From a checkpoint of a small transformer trained on Wikipedia.
Architecture: RMSNorm before and after each block, rotary positions, capped logits.
Training: a variant of SOAP for these matrices, 1301M tokens.
Each number is 128 + 32 x the weight over its row's rms, rounded and kept within 0 to 255. Layers, rows and columns count from 0. The size above them is the row's rms in percent of the matrix's.

# layer 12 MLP up, 1152x384, rms 0.102, rows 988-1033, columns 96-143
size [101 100 106  97 103  99  95  98  98  98 110  93 101  98 102 101 103  94 104  99  99 105 101  95  99  99 110  98  97  96 103  98  97  96 102  99 100 100  96  95 101 101  97  98  97  98]
[[104 173 153 172 125 141 122 128 163  88 102  95 108 121 123 124 101 111 142 137 181 173 130 114  98 127 151 124 154 107  99 154  82 184 135 111 158 125 123 111 176  88  61 102 152 109 129 146]
 [223 119 160 171  86 179 116 176 143 138 122 181 136 121 111 125 106 137 120 165  91 190 102 108 145 107 142 139 182 101  82 117 152 140 151 152 139 131 124 128  79 168 120 108 113 100 126 179]
 [ 81 145  39 103 137 130 143 137 139 158 135 135 147 106 109 134 157 149 168 138 127 137  75 119 129 179 194 130 114 159 102  95 103  97 199 151 135 117 171 175 136 119  62 169  89 132 115 161]
 [125  66  92 174 136 138 125 121 152 140 156 111  90 133 127 101 141  81 140 159 139 141 172 129 141 160 133 123 138 118 137 145 115 103 128 107 131 150 115 140 149 100 149 161 197  69 114 123]
 [134 101  88 113 167  84  85 135  97  72 121 127  73  92 158 115 106 178 127 134 121 129 150  78  94 125 130 140  92 163 193 123 123 146 115 112 136 123 150 146 186  72 126 143 167 187 112 134]
 [136  99 126  88  86 220 141 105 105 110 153 120 116  27 181 153 131 133 120 135 124 149 130  99 156 131 145  71 141  89 157 119 100 153 211 157  52  74 144  91  64 109  78 127 126 150 131 134]
 [ 91 122  93 176 128 170 145 107  91 142 148 166 161 113 129 150 166  92 135  85 129 122 123  91 136 147 139  86 128  85  97 127 195 202 114 103  86 139 124 130  66 124 117 137  70  92  72 119]
 [140  68 116 103 138  72 154 144 201 184 141 151 114  75 112 142 132 159 135 176 186 136 150 166  97 124  92 120 155 120 123  95 156  77  76 127 147 153 134 141 163 111 115 155 135 175 138 121]
 [156  90  62 162 104 142 110 119  87 130 120 150  91 114 163 106 188 138  79 113  85 181 117 125 111 184 137 175  78 141 154 144 165 225  77  87  98  99 145  64 179 132 122  82  96  62 143 138]
 [107 186 108 173 129  58 148 147 124  50 125 140 137 118  80 151 115 108 136  89  85 149 145 115 161 128 101  64 156 108  65 163  81 125  94 142 179  92 144 128 164 200 141 167 149 107  99 146]
 [197 115 106 107 135 149 202 163 155 117  79 132 161 116 154 153 128 109 142 101 101 139 128 109 184 149  87 104 152 121 153 158 112 131 124 167 117 133 154  87 151 101 186 214 135 201 116  89]
 [161 172 159  94 122 145 175 112  97 129 114  90  77 113 112  89 106  97 152 116 131  82  79 116 107 116 145  95 115 181 107 137 123 120 125 132 143  92 133 160 110 139 104 169 109 167 141  67]
 [ 94 106 121 116 145 125 158 135 136  89 184  90 110 124 169 149 154 161 198 163 112  44 129  81 130 186 137  98 169 156  82 174  89  18 184 176 160  99 126 133 154 130 123 127 112 113 138 118]
 [156 123 101 145 131 158 148 111  62 113 149 136 168 164  62 159 141 112 140 106 166 130  96 184 100 146  30 110  79 117 165 180 129  76 139 145 137 115 147 143 110 101 131  56 162 104 107 104]
 [ 50  93  63  67 153 172 104  75 190  81 121 121 147 164 157 112 123 131 109 146  98 124 131 133 113 123 159 161 138 159  90 160 109 108 168 106 162 178  79 128 132 113  94 121 132 145 126  99]
 [ 64 133 125 110 116 123 101 111 147 109  96 145 158 187 123 138  96 126 134 111  92 115 166 155 153 149  87 208 108 133 111 180 200 122 163 123 144 117 131  62 145 100 156 156 112 159 168 189]
 [138  88 113 140 171 175 167 105 107 122 157 147 105  66 107 123 168 119 116 137  84 123  91 143 125 144 131 170 158 168 142 152 100 147 119 118 139  61 143 117  88 127 123 145 102 108 147 126]
 [169 109 113 121 112  83 162 135 113 165 200 114 147 137  73 162 105  80 103  94 132 146  96 168 152  84 137 110  97  98 144 119 134  87 143 122 110  68 152 119 113 141 152 133 151  98 152 127]
 [212 141 136 142  86 157  59 126  95 136 158  96  87 148 168 136  94 196 147  69 103 158  99 120  85 102  89 127 136 116 118 134 118 110 104 162 150 107  78  82 115 151 176 107 150  76  67  72]
 [134 143 137 109  55 140 147 147 160 120 126 119 120 164 148 137 114 117 150 188 114 170 150 124 138 106 165 156 108 178 137 123 201  31 125  81 169  99 176 154 143  93 103 165 160 130  81 109]
 [164  99 127 115  83 144 158 177 121 122 113 203 152  90 176 165 140 178  70 113 110 155 147 126 129 149 129 178 124 119 147 154  71 152 123 137 113 109  86 111  99  33 165  55 119 125  88 203]
 [157  88 136 104 169 145 155 110 130 127  91 139 121  64 140 126 154 116  99  69  97 104 155 191 156 102 109 166 109 141 130 135 115 161 120  97 149  95 155 187 101 135 103 109 110 121  77 141]
 [ 83 134  90 137 169 120 119 131  80  95 102 179 137 137  59  75 127  95 119 122 135 125 101 148 128 127 102  77 143 114 163  96 115 127 130 162  97  99 167 185  93 102  80 148 108 151 128 144]
 [107  98  21 121 139 198 124 133 162 138 119 136 176 119 101 136 132  79 121 116 108 106  88  82 125  74 142 165  99 115 182 140 150  98 150 137 168  90 181  78  64 172 140 120 149 158 188 118]
 [151 156 106 146 130  88 159 141 172 188  94 141 110 165 117 138 217  74 124 101 132 167 109 126 121 139 158 100  73 118 121 120  82 213 108 111 121 127 125  45 134 106 177 140 149 156 129 128]
 [138 112 175 177 133 113 141 132 118 152 110 150 104 125 206 136 138 100 154  69 140  85 146 177 147 111 166 164 134 105 126 111 184 106  94 107  99  89 136 125  95 170 138 151  77  71 121 127]
 [172 142 124 162 130 189 105 145  76 183 179 186 151 122 128 173 139 162 134  95 161 144 122  71  98 108 138 132  95 128  96  73 177 122  94 120  91 110 165 176 156 113 100 112 119  35 151 131]
 [ 74 121  44 128 107 147  89 167 191 174 146  95 121  93 155 148 116 184  94 140 130 154 114 143 140 157 124 112 102 111 175 107 101 192 180 115 136 163 111 111  99 163 118 165  82 155 131 117]
 [160 122 147  99 157 141 158  88  94 155 143 205  85 184 159 130  66 116 160 117 119 115 136 131 167 123 214 127 157 116 119  93 164 131  92  80 140 140  71 140 122 121 144 156  79 154 116 110]
 [ 69 126 127 123  88 119 111 110  84 161 137 140 122 161 116 186 117  88 151 177 169  72 119 132  90  68 109 101  77 106  84 132 131 105  99 132 169 156 117  42  79 101 130 154  99 140 111 142]
 [177 142 137  77  99 158 119 138 192 109 142 110  96 140 152 122  62  79 134 163 152 104 109  70 107 115 187 150 121  72 136 123 149 135 155 138 139 135 129 105  99 161  95  97 140 116 117 164]
 [178 153 142  52 177 137 129 114 136 143 118 143 168 148 102 163 185 146 166 200  86 126  71 140 145  79 122  81 117 141 133 131 154 182 134  98 129 131 147 107 130 105 118 188  98 161 162 143]
 [ 92 108 132 127 103 113 190  73 130 180 129 153 157 154  59  96 139 185 206 130 119  86 138 103 158  77 144 128 130 123 161 109 111 112 102 159 100 130 127 100 147  98  62 169 112  92 130 155]
 [151  81 113 126 178 205 124 125 121 117 158 121  94 107 137  97 104 100 123 168  70 175  97 140 164 110 112 146 122 184  61 164  94 145 149  58 161 143 172 122 144 147 141  98 178  70  79 133]
 [ 92  91 151 131 166 148 133 155  71 158  83 132 126 138 134 152 149 144 129 111 162 171 139  95  76 126 156  50 127 118 129 142 173 162 158 217  98 133 139 103  63 136  59 115 159  89 108 150]
 [121 143 113 198 137 129 171 133 148 116 194 103 123 100 102 127 128 125  97 138 105 123 152 105 126 173 125 113  72 142 132 119 129  85 131  96 103 137 164 124 130 109 144 101  92  84 107 171]
 [125 173 167 155 110 126 103 105 139 184 155 174 111 119 144 137 113  74 134 115 126 179 111 134 108  99 161 124 123 154 144  83  88 128 112 127  91 136 120 119  88 103 142  95 159 139 135 140]
 [118 107 112 186 165 217 117 143 139  72  90 101 105 134 102 147 161 151 106 123 124 103 106 135 158 207 138 158 150 118 141  95 191  88 156 197 121 139 121  93 106 156  95 167 143 154  65 144]
 [122 120 155 107 132 133 150 124  63  65 127  70 171 112 174 130 164 137 114 113 146 196 142 155 152 138 140 153 103 106 138 144 141 101 108 173  85 122 101 142 121 192 164 129 150 150 178 125]
 [145 161 148 126 117 162 142 118 171 122 109 157  86 111 133 124 112 176 152  50 143 116 105 167 176 102 114  84 139  89 118 133 156 119  84  57  96 172 136 182 101 145 165 187 120  92 179 144]
 [ 79 160 163  89 159 129 134 148 119  35  86 161 157 168 148 130 200 127 130 122 150 134 162 130 185 112 123 184 149 174  74 138 146 121  70 133 220 193 102 146 103 168  97 114 181 141  82 158]
 [148 104 111 125 152 105 124 120  93 103 134 155  82 112 129 138 170 171 104 144 197 126 176 171  87 154 213 151 193  51 129 109 161  72  83 175 118 146 113 113 157 103  94 117 113  76 146 120]
 [152  63 171 118  88 127  75 173 121 108 122 146 133 111 102  95  80  89 157 100 155  95 150 111 145 145 168 156 130 126 127 142 110 127  91 149 115  95 178 102 111  74 111  89 174  94 133 107]
 [139 123 135 159 126 130 133 129 155 135 118 157 136 139  99 126 159 162 160 123 117  82 126 128 136 180  87 165 132  79 148 108  43 128 101 149  78 136 115 126 149 148 105  89 197 105 152 144]
 [ 99 132 134 111 159 154 173 127 164 103 132 136 105 121 135  93 139 127 162 141 110 129 147 125 121 116 130 136 162 111  81 153  93 139 103 175 129 186 103 154 109 135 158 180 117 112  99 104]
 [112 155 133  99 117 128 154 164 139 112 165 147 146  54 145 141 186 159  94  75  87  81 133 129 100 149 186 160 106 104 146 157 111 145 164 157  74  97 132 121 166 146 133 142 131  77  89 110]]
# layer 12 MLP down (transposed), 1152x384, rms 0.098, rows 988-1033, columns 96-143
size [ 99  96 109  98 102  95  96  95  99 104 100  99 103 102 103  91 102  98 103  99 100 100 101 102  99  98 104 101 106  97 104 100 103  95 104  97  99  95  95  96 101  99 101  97  93 101]
[[146 126  78  89 109 169 100 109 158 131 159 135 119  63 126 109 152 110  77 104  98 110 133 132 137 123  93 170  73 129 185 156 117 130 126  55  79 111  98 165 156 110 176  88 110 135 149 133]
 [138 136 132  77  79 142 107 125 124 136 176 157 151 119 179  87 129 104 153 166 132  90 131 146 142 152 102 122 109 150 116 166 133  95 104 143 115 117 127 176 107 126 211 133 108 152  95  79]
 [121 106 110 169 104 118  88 145 129 177 119 106  73 135 104  99 182 173 187 151 140 132 173 121 189 123 167 159 136 119 113 141 183 140 133 138 138  87 139 163 124 119 125 141 183 134  63 114]
 [113 195 139 151 119 180 163 108  84 130 169 133 137 102 100 183  96 179 130  78 131 123 158 165 165  99 149  87 126 142 104 142 143 144 111 127 120 151  91 120 138 114 134 142 123  86 156 157]
 [144 160 115 213 122 159  48  94 138  86 106 176 125 135 142 143 138 100  88  88 153 112 105 124 148  77 116  85 138 130 217  95  84 114  97  97 134 146 139 116 147 120  89  92 174 180 118 146]
 [ 60 191 102 129 162 116 176 132 103  90 149  96 139 126 110 175 135 136 139  99 134  73 122 150  79 143 107 112  96 105 177  93  87 121 125 186 146 128 134 154 107 135 157 171 156 167  91 142]
 [141 126 119  82 128 196 109  98 172 122 130 167 120 173 111  78 160  93 141 114 117 108 139 130 140 219 121 112 113 185 170 197 166  93 131 179 208 107 164 167 171  51 122 159 113 138 125 190]
 [144 142 161  97 110 133 123 182 100  97 131 123 173 144 149 140  85 170 141  89 139 139 101  92  66  84 120 187  91 116 145 129 128 133 151 163 140 140  58  77  94 149  76 100 147 165 144  72]
 [101 197 127 126 163  87  94 101 160 117 130 165 103 118 113 167 151 127 123 165 131 103 148  84 143 104  89 109 126 158 154  68 127 161 199 110  94 138 104 104 104 107 142 155 161 157 149 144]
 [123 161  87 113  83  71 118 150 167  55 185 139 102 120 181 197 117 101 143  90 104 121 163 117 131 190 121 141 122 125 166 192 163 127 106 123 190 149 120  97 149 129 139 115 118 141 128 107]
 [178 124 118 182 186 121 142 171 160  97 106  95 156 113 110 160 190 174  99 176 166 123 119 120 121 160 123 142  89  58 197 185 175 177  49 138 109 154 101 108 210 183 171 129  84 137 115 131]
 [128 159 155 149 127 100 145 122 145 119 155 113  92 111 163 162  96 121  91 141 129 107 117 105 126 126  49 130 120 126 143 168 116 105 118  80 107 147 169 172 161 104 138 131 116 100 114 179]
 [168 109  95 143 153 110  88 137 138  65 151 146 149 166  39 100 177 151 209 125 161 145 186 116 176 124 112 154 134 144 117 152 114 163 148 126 151  67  98 110 119 119  99 189 142  59 117 134]
 [114 150 155 125 145 147 122 144 171 155 116 130  81 152 127 115 142 152 131 176  41 106 108 127 105 145 123  80 124  85  67 162 107 122 136 145 135 151 136 169 115 114 155 105 130  90 145 122]
 [115 137 179 122 155 105 159 134 149  81 103 125 172 150  98  88 119  85 134 126 141 186  82 159 124 151 164 125 145 183 165 179 148  85 134 201 118 124 113 142 155 169  97 117 155 141 113 165]
 [145 138 178 146 140 114 138  54 116  39 161 151 147 100  79 109 124  87 181 173 142 155 146 141  96 153 120 122 132  57 101 134 164 135 101 137 113  78  65 117  60 115 140 134  58 129 108 100]
 [129  94  82  98 123 112 115 126 153 122 144 101  95 165 121 122 159 128  54 146 145 145 140 188 135 122 123 134  93 170 161 127 145 134 143  89 117 143 123  87 179 155  89 156 134 111 127 175]
 [ 93  97 129 170 104 119 107 102 156 124  64 120 150 145 150 177 107 126 189 147  70  98 106 112 203 160  98 131  60 133 178 132 221  87 119 108  63 194 172 162 154 134 139 169  93 152 139 146]
 [173  85 192 182 115 128 131 133  69 127 113 100 133 114 179 167 158 130 140  73  94 189 109 147  84 162  98 152 123  82 181 147 145  96 153 132 157 132 115 117 136 133 165 156 147 150  90  88]
 [ 98  83 127  93 116 154 177  76  73 129  90 119 116 138 114 151 119 188  97 127 166 190 107 100 157 118 202 101 164  77 149 124 144 137 165 133  98 132 139 153 214  99 115 137 180 158 133  86]
 [145 122 141 117 118 162 103 164 134  76 113 105 135 174 105 106 222  75 120 117 110 183 151 133 173 141 151  99 150 137  93 188 140 122  95 100 139 172 138 137 117 152 119 138 128 102 168 162]
 [177 162 147 134 126 148 102 144  80 144 158 131 122 109  84  50 122  79 105 146  95 142 157 110 153 107 171 200  75 138 104 145 165 169 186  69  96 111 145 169 171 108 161  51 133 124 133 139]
 [160 152 125 143 150 132 148 130 184  98 152 200 146  85  89 148  90 153 119  76  78 112 138 141 148 127 109  92  77  84 147  59 105 153 107 111  84 132 147  98 149 125 162 118 144  81 130 110]
 [126 188 138 182 102 124  98  68 140 138  86 130 194 118 172 142 175 122 140  91  60 153 156  98  91 161 142 126  89 139 129 139  87 120 148 165 202 171 113 134  60 132 122 113 152 161 143 137]
 [ 98 143 123  95 175 156 127 158  94 141 138 136 145 118 127 131  87 153 128  69 118 136 129  84 142  78 156 198 124 137 129 146 149  97 166 143  85 157 114 152 109 158  95 152 154 172 184 149]
 [120 165 113 116 173 123 145 151 150 106 163 114 113 161 181  56 104 118 133 127 163 150 152 174  52 111 164 134  20  89 125 134 107 184 105 124 116 138 139 121 120 119  69 138 123 113 149 150]
 [156 116 108 149 120 187 131  72 125 139 131 182 100  99 142 182 107 133 156 149 172 131 166 108  90 165  65 155  92 136 137 109 180 176 113 142  72 123 122 138 186  81 104 143 181  75 143  94]
 [143 178 128 153  72 171 132 172 145 105 216 135 137  87 188 102  96 117 100 151 134 134  80  89 139 136 146 164 204 135  98  82 116  92 143 103 110 130 153  90 176 131 142  75 102 146 118 128]
 [ 88 154 145 135 193 130 148 125 154  82 103 144 124 199 105 108 148  82 137 113 145 152 162 221 158 140 146 152  43  80  72  87  92 139 149 114 105 119 131 158 138 116 156 140 112 186 103 112]
 [ 81 105 149  92 137 133 125  74 188 154 180  79 129 126 128  84 116 132 129 116 130  87 161 162 145 151 101  81 127 125 152 138 152  79 134 132 126  82 100 122 159  66 156 145 169 133 179 114]
 [196 133 105 116 126 146  93  79 134 142  93 167 138 146 137  76  90  47 126  65  99 189 156  62 108 137  91  65 121 104 155 122 106 181 138 117  87 122  94  91 101 132 113 113 157 103  98 132]
 [123 144  79 140 184  84 149 113 165  68 147 163  66 129 132  90 128 169 165 135 185 158 164 161 117  57 108 105  77 100 139  89  71 179 148 145 111 135  95 133 154  91 141 127 120 102 187 143]
 [126  66 164 149 111 138 145 110  76 103  64  97 147 142  87 104  67  99 177 100 154 105 122 148 146  60 140 165 173 186 148 114 134 157 177 132 102 115  90  40 101 131 140 124 101 124 110 146]
 [140 137 184 145 112 173 132  88 105 134 124 181 165 140 131 110 113  95 130 145 141 169 123 129 137 149  99 161 108 179 178 133 146 145 150 145 113 127  70 165  77 127  42 130  84 111 140  88]
 [118 130 124 115 140 128 116 112 140  92 140 115 110 154  92 138 126 148 137 129  76 165 154  99 107 113 106 144 120 178 133 178  98 139 100  71 115 136 123 104  94 137 106 135 132 125  99  59]
 [111 158 140 112 152 146 110  72  95 150  83 139 111 144 137 113 177 135 140 121 159 137  82 138 117 168 148  94 162  60 153 102 207 142 139 156 107 149 134 142 139 157  62 123 142 114 111 139]
 [133 142  95 154 174 112 101 114 133 192  83 152 117 148 193 128 110 118 161 229 105 119 160 116 145 100 146 174 164 135 129  83 129  77 124 134 166 108  99 105 135 165 132 141 108  96  89  98]
 [ 97  63 165 169 115 190 110 141 127 144 115  81 122 107  50 175 128 140 159 131 113 111 115 126  80 105 109 210  71 104 106 129  83 128  67 149 146 118 138  67  72  59  82 114 140 133 157 159]
 [162 142  96 129 153 146 125 140 142 146  89 133 123 124 176 109 130 131  53 127  50  80 120 132 136  80 153 150  88 126 133 160  96  86 200 114 117 122 144 186 116 117 114 143 161 129 100 135]
 [151  70 116 120 159 178 119 105 141  75  72 123 118 151  94 124 163 165  49  95 135  89 125 174 148 131 141 169 119 113 156 144  95 159  88  98  91 181 128 144  97  65 151 178 114 125  80 176]
 [118 120 109 137 171  83 157 178 101 137  83 186 135 151  67 110 100 162 138 113 145 130 161 135 176 146 139 152 137 142  79 121  98 187 191 143  53 163 120 109 152 170 109 128 148 132 106 124]
 [195 142  76 103 105 130  81 159 131  75 152 138 103 139  96 136 166 102 114 155 115 151 120 151 134 123 184 177  98 127  66 116 155 112 139 162 116 137  93 115 113 118 138 163 111 128 118 122]
 [113 130 136 100 131 167 114  86 122 168  63 110 120 137 147 135  74  94  98  66  94 217 150 162 134 176  62 131 120 146 152 165 115 122 128 139 119  98 118 145 161 144  87 140 234  87 133 128]
 [108 113 142 142  91 156 145 120  76 143  97 182 118  97 200 122 156 111 152 131  85 122 127 113 151 110 150 100 147 114 125 116 129 119 158 158 171  96 120 135 139 154  48 106 126 163 147 134]
 [ 77  98 112 143 129  95 121 120 111  71 125  72 165 130 117 152 106 117 120 128  48  88 149 127 125 118 124 126  68  97 108  97  93  85 200 101  86  97 107 123 118 103 137  83 143  96 142 123]
 [154 126 147 151 125 167 100  99 156 144 110 188 127 136 119 152 129 140 131 149 142 140 125 142  96 154 119 146 147  74 104 100 118 117 146 129 115 143 142  92 105 116 205 129  88 159 160  79]]
# layer 12 MLP gate, 1152x384, rms 0.0935, rows 989-1034, columns 96-143
size [104  97 103 100  99  98 101  97  96 118  98 100  98 100  99 101  95 103  97  99 103 102 107  99  99 103  98 103  94  93 103  98  97  97  96  99  92 100  97  99 106  98 100  95 101 100]
[[132 148 132 173 119 127 123 110 133 112 187 130 116 124 148 128 170 107 201 181 143 139 138 160  63 120  86 125 127  53 153 121 103 159 159 110 140  93 101 147  74 138 154 108  66 119  95 148]
 [154 116  79 125 105 134 148 111 133 177 165 181 125 140 123  84 116 117 127 126 140 123 147 148 127  97 152 140 145 123 106 109 156 112 132 125  95 137 144 185  67 115  96 117 136 110 116  71]
 [ 47 163 163 149 172 125 171 111  88 117 146 163 186 175 118  71 142 159 122 166  65 129 144  72 125 142 128 137 151 106 113 135  80 114 153 129 134 212 160  92 215 132  77 106 135  85 103 144]
 [103 130 137  89 159 126 123 183 103 106 106  88  89 156 177 133 103 121 162 120 124 122 139  80 171 142 132 136  94 100 133 121 135 118 146 137  95 159  70 121 208 148 173  93 129  78 101  84]
 [166 135  86 120 114 163 104 113 101 141 132 114 199 123 114 138 113  86 134 149 163 146 149 147 102  95 177  88 119 132  96 190 125 109 216 117  86  92 146 140  86 152 157 194 111 112 130  86]
 [172 148 137  62 173  96 137 151  33 119 177 214 146 134  90  74 134 113 109 103 138 136 119 128  72 183 172 119 111 165 114 156 169 120 135 112 127 171  94 121 164 176 138 106  89 118 164 138]
 [110 129 140  79 158 135  68 178 169 173 123 145 130 114 137 123 121 208  87 111 137 143  92 165 147  91 156 130 108 188 151 170 148 125 128  88 154 152 125 139 166  80  54 130  88 136 112 171]
 [122 152  47 106 105 144 136  95 128 106  95 125  81 187 132 113  50 132 103  94 149  49 130 130 139 178 150  92 143 118 174 143 129 191 116 119 101 125 103  69  99  97 137  90 139  82 136 140]
 [143 123 134 149 173 139 114 204 140 176 162 150 110 114 110 146 192 102 116 129 106 131  40 111 169 133 178  98 105  67 139 127 124 180 132  86  53 115  96 137 132 118  79  84 137 107 133 123]
 [132 113 138 167 134 132 140 177 152 152  71 151 111 143 118  86 177 110 133  93 100 129 109 105 154 164 109 109 137  81 176 120 106 138  62 135 144  33 194 138 121 147 129 187  79 105 155 159]
 [152 146 166 116 165 120 122  94 158 149 147 121 131 155 123 152 210  89 127 112 107  96 164 145 149 106  97 109  96 162  95 148 129 123 149 140 138 106 158 197 170  92 110 155 100  96 127 116]
 [148 111  98 182  80 148 142 175 158 168 123  99 108 142 185  90 115 123 156 105 117 131 109 127  88  95 110 127  93 127  80 118 140  95 162 105 131 103 102  85 170 154 151 154 120 136 145 132]
 [116 165 114 111  81 137 131 163  69 109 121 129 121 107 153  75 139 134 137 130 157  56 157 171  96 146 109  95 118 117 196 136 136 135 188 141  96 123 127 104 136 137 125 108 108  87  98 179]
 [184 157 156 122 113  72 145 107 147 125  91  83 189 173 151 125 154 127 188  93 122 116 173  97 116 169 148 127 147 211  71 123  90 173 172 191 121 113 146 145 122 159 157 142  93 143  73 111]
 [123 110 132 178 123 136 131 161  95 127  93 112 120 167 162 116 139 144  73 154 134 121 126 182 148 107 137  86 184  64 109 101  93 164 113  73 130 202 153 164 158 127 140 100 162 135 134 129]
 [137 199 110 103 125 120  65 175 135 108 110 161 209 117 136  60 154 130  80 193 136 141 112 103 156 162 158 106  93 109 139 186  76 163 120  98  93  97 145 125 141 148 140  58 125 182 134 179]
 [ 45 146 138 137 127 174 189 164 149 107 154 130 131 156 149 100 154 108 177 184  79 152 134 146 156 148 111 109 127 105 126  98 141  79 197 167 115 130 180  83  65 127 109 165  61 199  62 159]
 [164 151 153 170 140 152 181 121 155 153 108 107 139 147 177 125 130 117 154 137 130  91 134 112 133 150 110 126  93  89 137 116  70 131 122 116  95 113 100 136 141  70 118 145 124 121 101  91]
 [122 121 165 176 119 157 177 128 132 103 133 112 119 131 114  45 150  74 109 178  64 106 153 133  57 130  69  81 102 159 165 138 139 153 172  36 124 127 103 142 151 208  75 151  92 143 113 130]
 [131 182 169 126 154 114 139  79 136  82 125 132 151  93 149 101  79 120 104 185  91 188 104 128 125  87 114 110  95 100 107 137 117 103 104 112 106 134 121 111 116 117 135  94 147  91 146  76]
 [124 229  80 110 115  75 139 158 119 110 142 166 127 151 148 125 162 127 103 149  85  88  89  85 106 100 191 154 125  99 141 150 139  73 146 131 132 186 147 116 152 154  81 157 138 159 137 160]
 [162 126  66 161 110 136 118 124  82 137 108  92 139 121 121 129  85 116 153  71 178  87  70 145 140 156 131 115 174 126 107 163 249 133 116 171 140 167 123 100 130 132 193  94 154 167  98  68]
 [125  90 130 105 176 104 190  96 192 117  98 169 146 105 120 142 118 104  53 119 129  92  97  84 149 136 148 111 174 167 164 164 116 123 157 135 126 165  93 120 169 109  61 145 133 117  49 131]
 [140 120 123 116 201  82 152  85 169 111 119 100  77  97 158 158 126 135 111  87 162 107  96 130  66 150 141 136 117 108 160 189 119 139 116 101 131  74  90  87 100 117 138 162 162 122 138 115]
 [ 98 152 138 148 115 110 209 181 128  93 102 129 154  86 114 121 145  54 100 171  76 227 140 139 128 194 157 134 188 157 139 131 166 176 165 105  93  93  95 131 139  95 103 132 106 170 135 188]
 [150 151 196 106  89 106 183  54 177  32 151  74  83 120 141  92 171 152 117 157 143 137 164 134 116 103 126  90  85  94 100 171  97  76 145 115 176 134  82 116 105 204 136  82 117 142 119 128]
 [153 132 169  81 127 165 138 149 133 115 108  80 125 107 132 162 106 149 112  96 154 124 187 113 146 108  96 134 175  88 121 143 181 179 120 164 194 135 149  65 168 160 214 102  98 142 162 137]
 [148 160  97 103  72 118 116  97 132 125 109 131 161  96 132 121  95  84 130 133 102 164 103  71 147 137 194  92 107  81 159 188  87 153 190 146 164 129 218  51 118  89 105 160 134 130 161 107]
 [114 175 132 117 103 140 115 135 103 182 150 125 125  79  77  76  91  75 163 104  77 104 163 150 138 109 155 127 106 150  46 147  98  71 104 113 102  92 106  80 118 104 116 133 127 136 108  95]
 [103 122 149 126 101 125 112 115 126 138 133 149 110  38  52 140  69 129 150 117 145 116 114 129 174 118 163 179 143 161 104 139 140 118 150 125 134 139 126 128 122 100 155 148 126 163  90 146]
 [119 149  77  86  79 142 162 129 120 166  82  93 135 130 124 139 125  80  62 117 110 129 131 127  78 137  70 146 125 134 100 132 102 101  80 155 136  78 123  83  90 177 176 141 104  55 120 162]
 [116 153 111 186  89 131 144 108  88 140 132 114 139 139 159 177  91 113 158 111 100  84  92 126 142 146 121 163 117 185 138 122  90 118 181 158 176 148  84 110 134 169  64 109 154 114 124 202]
 [102 153 215 157 147 127 103 118 146 185 133 142 180 129 139 124  85  89  85  86  94 120  65 104  71 128 129 121 127 152 164 161 177 148 158 123 173 136 155  62  77 142 159  42 123 114 118 145]
 [113 161 161  73 110 107 109 143 161 125 173 149 124 129 184 122 170  85 126 127 178 125 148  70 113  94 106  48  80 119  99 143 167  95 115 210 146 153 171 180 160 144 149  92 107  99 124  89]
 [103 203 129  90 115  93 189 150 113 160  88 118 153 183 108 141 160 189 174 130 167 157 144 138  72 135 126  97 116 122 168 179 110 135 161 115  92 112  57 105  81 118  90 143 106 157 140  90]
 [134 174  99  89 135  75  87 107 133 166  86 165 177 116 159 163 167 105 164 155 142 124  93 157 161 156 121 159 165 109 189  96 132 113 104  65 111 142 106 150 168  85 143 136 142 107 107  90]
 [102 177 158 121 121  89 152 120  91 147 158  84  62 107 150  47 106 119 103 145 104  66 133 140  48 106 158 131 103 115 127 199 146 148 160  79 158 104 187 149 117 116 109 133 139 150 116 137]
 [102 139 114 115 149 150  95 103 176 164 155 155 155 154  91 111 182  37 107 177 105  89  79 124  93 163 127 180 106 144 173  98 140 134 121 100 102  92 189 100 158  76 127 154 117  46 113 173]
 [116 144 161 163 156 126  53 126 190 111 150 186 103 122 156 144  77 106 138 106  99  77 139 109 164  96  95  96 107 129  83 157 121  74  92  83 171 130 114 117  94 111 160  96 134  46 135 116]
 [ 95 126 168 121 205 126 107 125  78 130 111  99 146 134 154 180 153  95 107 178  79  89  89  92 151 117 154 174  73 132 157 165 135 114 166 134  62 106 141  89 143 157 115 107 172 129 105 113]
 [126 140 134 124 156 110 136 120  66 190 113 133  84 123  98 135 141 146 144 120 117  84 130 160 134 155 172 127  79 107 129 127 136 178 144 101  88 108 130 135 126  73 128 171  52 125 140 140]
 [168 172 185  57 171 138  73 111 130 208  89 105 125 158 160  89 148 132 164 120 160 103 116 133 111 137 106  99 134  72 102 115  81 152  60 113 147 166  69 118 155 161 163  97 164 152 137 148]
 [112 136  37 134  94  63  66 144  96 165  91 168 126 185 177 162 142 196  14 132 120 142 208 167 126 143 129 123 102 119 149 165 179  98  95 124 139 160 135 109  99 141 120  96 159 117 129 144]
 [122 119 173 111  47  89 161 140 133 152 155 153  78 128 168 129 116 114  48 174 115  97  80  87  99 135 156 139 151 141 120 183 100 182 168 152 111  53  85 161 158 153 179 165 129 125  97 130]
 [189 162 167  91 139 148 161  62 137 109 157 144 149 137  93 133 164 115 157 152 139 141 166  92 113 122  68  75 112 164 144 110 124 126 220  52 108 101 136 172  80 165  95 127  70 161 111 178]
 [154 157 131 154 116 135 151 137 141  96 128 135  97 144 166  67 127 122 121  84 143 125 140  66 165 169 164 143 101 149  89 140 119  55 135  99  76 130 207 154 156 110 129 100 134 151 166 106]]